{
  "num_hidden_layers": 12,
  "num_attention_heads": 3,
  "head_dim": 128,
  "norm_eps": 1e-06,
  "rope_theta": 2680.0,
  "rope_fraction": 1.0,
  "qk_norm": false,
  "bias": "none",
  "init_std_qkv": 0.0298,
  "learning_rate": 0.00198,
  "max_grad_norm": 2.0,
  "schedule": "wsd",
  "decay_fraction": 1.0,
  "doc_mask": true
}
Each number is 128 + 32 x the weight over the matrix's rms, rounded and kept within 0 to 255. Layers, rows and columns count from 0. Numbers have three digits each.

# up: layer 6 MLP up, 1024x384, rms 0.0811, rows 539-548, columns 0-95
# down: layer 6 MLP down (transposed), 1024x384, rms 0.0772, rows 539-547, columns 0-95
# gate: layer 6 MLP gate, 1024x384, rms 0.0784, rows 540-548, columns 0-95
up539:152145091122159190120167147069124109120073139110173143097111060101123149136169081110170133125149156175159098160158100128156149085116143106147097114120093129163127090118164138122131115131138068149123123122144104128145166168184128103109114118084066167155121138149129138160126056142134143153
down539:166118045140083103098087109138154096122110167126157177085081114108107133148139107113109159145192139112113130130091155167126083158150083158115113161130106122159151110082120086127124169173184150103077176112181131117164126089096132098107111141107084162132104113102120113134131128180135179132
gate540:155117113095106105149136151137119074145081123164129141187100122182138124099135178129136121147099139097152164136124144179161134090152115108174087149123085128171089149144150119130156140141117173148125126093133138088135167077156128126157149106139102142149129100135077096145158184070133202125
up540:147099133167121131054124121117119148084118117141151110131084088229096097107140138142136107149175093129105089146132129161141131142165092138089145115100097150152131122133152157164137091126146075120118167144126127033111094094132127154144132135124141133174145186158093163176145203104148182065
down540:106040102135179117117142120091147132085139124088099127211140139127132111067129184146108110127086162165163113168106114171131136172125169155124077092139086137132111134069133156123121149145116159172157141110077117140126058076082088108138143220161133141095135113121154102083182143105127099139
gate541:181093123145090129168121098171115160132131180052123161144185168109112102130119129163094166101118150068118110128172135121105123113137144115139079105099110150130147116104066091123112089089123161078159105139185135120140174185117085133128133117114076104147108105106079189069161141153170156140
up541:133215081150137139080144065229102132145130138106115080132137126130147147157107086055094103115124126108139148147199134149101136093118144173125157159187145139152116137156117129101103145103108135119129139072136097090162117129074112145154084107134086112170076102153160076085141118126084149098
down541:105190165149150122086122138125090087112115126101139073088082109161104089152138160151098087150117156147130125104132131142144144115166114114123124037173104106058119144145158150120131143117143120064097105139158126124145143119108128123142108141105162105139145100087080116086190147073088164178
gate542:165122101104143118105151132172068131098077170142095134123110179137224131088165104138098112154127131163168083093116178112168116108059126143140108102162140145115118076124142115133166104143134130097123116084086158150142101120143125099086139146105079118111106170111198143074135153168156093150
up542:088147101121052091098159164099160107128107114103127129152122054128144099112128158110116151184111114087102184124120109158127138126187133182120140177139153152125152157116123131093074138112199160089131138135101102080166137131115085178119123174087142135101130094158115103124137141101119126109
down542:124110119105114131086115123100149145097074175109077088101133176122138129155105113154167130104134114171121141136112135151233102094093153095116146133162176154152149101184124171158129097206167131126134170117107141139159093092099091132170124123099110067154126152163163097145104125124153143124
gate543:160069114110165162105163142166164171102129107096107087121104168108134154114092092170128121091195157122151125169157145101123108153088145173112195118102091118137108171141147128105158118139114150160137117107135136142122149125091153121110154113119140161129194124173205088113143064164151144143
up543:063110107122133142098143173107180145134167107090136140151130170104182105129139176181161124093130128151097143071093171126130095124119125149163149113131148137117080090121063091112105168213161081117091102204108098124112115112103156137084093132136140127111153157183103152115066129156152090077
down543:142116168125086104091111121098147166096155145114063114069133093094082168129132149121140100156119130123107124172112105138165100087123130055112107153129110085100127124107166194111103081084171164081146099126130144132167107189132120113146086133118137109202107129102113165111131182156111199137
gate544:081084038120096173065163121124110118152195141089180150130120057103107107129150132084110113113092103147101163102111138127085101091117136137113142103165110115136132150119106122145124126102097172089142199064116112071096083064122090165147152119143105108143141104109168098173088089123119130094
up544:128155122118128140124080114133146068140154075141145162076122134163204104118074159127164153154095152089135096110088085127106091102129151141158092045112118111124169091179094092088132161102110135117124089170132101143123114120122135107111140110125146133119104145107104170089109133063108110167
down544:163156139114140137139136101092146130135082156145072147154148134073159084112130159152120134120147207175131159135156158082144134138129174102068106129136093180133109126108136112170097129121149161161099140094154143111141153130159092090155113087128129066140104121138135113138095145131144124131
gate545:139127167077131137183116094128106164087160108142128103091106143165119141066176130092140132111145151121139127118174144108160053222156090156135139153140132182153100125081140147055109147131167080192138086143189133096141071170147145142176112100118139101155136138097174051138109076145155126147
up545:136091064127153121198127182090106142090185153119147137157147125050103138112095106099138096117078107074128069134147136070144090134121104093134188069117148130114097139115197139112129199144085101154116122129128133149114097115094155199159127063086120110144195165144126114141143150141098085104
down545:125112106164164127162135204103099174139164162156131119145179170107101115175133142084112130142135109139093119186235124135085075128056068158123177177130124137050120137152116135137142187124159069074129170184147088134141074121146087075156113095165179072190207161167123117150170120137162165070
gate546:098137146115130144108142186157100167178143220106163142118103118083136121101239121131116119167164125118119128141090153115138102115066090134126112105180133098131138144172134179128172115103135098130142078190111115158147156159131145101147089107112097094105206129166115160081132136104124150150
up546:129113143105107086143110125133128107198136130072100171129119153088118201151218102175092181145110119121103095146148124102149108150104134127138115113091131130153124190183120141119119102088193146156122089144118137186136099159155122138120112165119074146121128125132109088143169173117100128121
down546:141084139133078134106139089106151154139137162071110139146168192180081165167118125157100094141189137138138124122103191126172116092135133120116139105171080122131151161147156128119098133078111091117119114126139145128093147143127090127161125146126103139086111135088149139123116104086092165052
gate547:162133106161122110137156117142134120148129112172181169140141146146133124171103155127086160145121154123146120104237123145154130182103131135118155126144086071074062192118148091124115158125192128077144165128175111152131147115083131177087158198121205187096176125151142180144146138126137177146
up547:137111135166150137136108066131150126138133146124133129148111167099069183106090139124148123117060127096140130156080104113096093168100098163158135136089116159108117161091060151142095221136145139110190218134131096095122113168112103137087142123110173105105105140161171126147106162133125133116
down547:122150131111179138132082171131123111152133183149109210094139123110076184138179149060116165183140199158095137136155096100168112091114151129188149080083145101157100098117134155085132214165119112115093153062110142104112139079108078093117116190153193113106150134107074171150130142075072207100
gate548:153057128117169184161167120167146167120127173139125144176138124186127116126178109128131142170081132100173176152165148113128142152148095135129107106089138121141156081174149136099165199159114095155114105110130078133110158159153143120110168159104139166109158109079131129090128149089089179161
up548:108107120169156070187172158179089153103182129087128106165170123157153136045144134091125160123125080129134155113185109087195159136200110091154144117101124179149096116124125175206100184133165096122104190167087107142152114138180097114169143171141120136046106157063130090102141154102110168080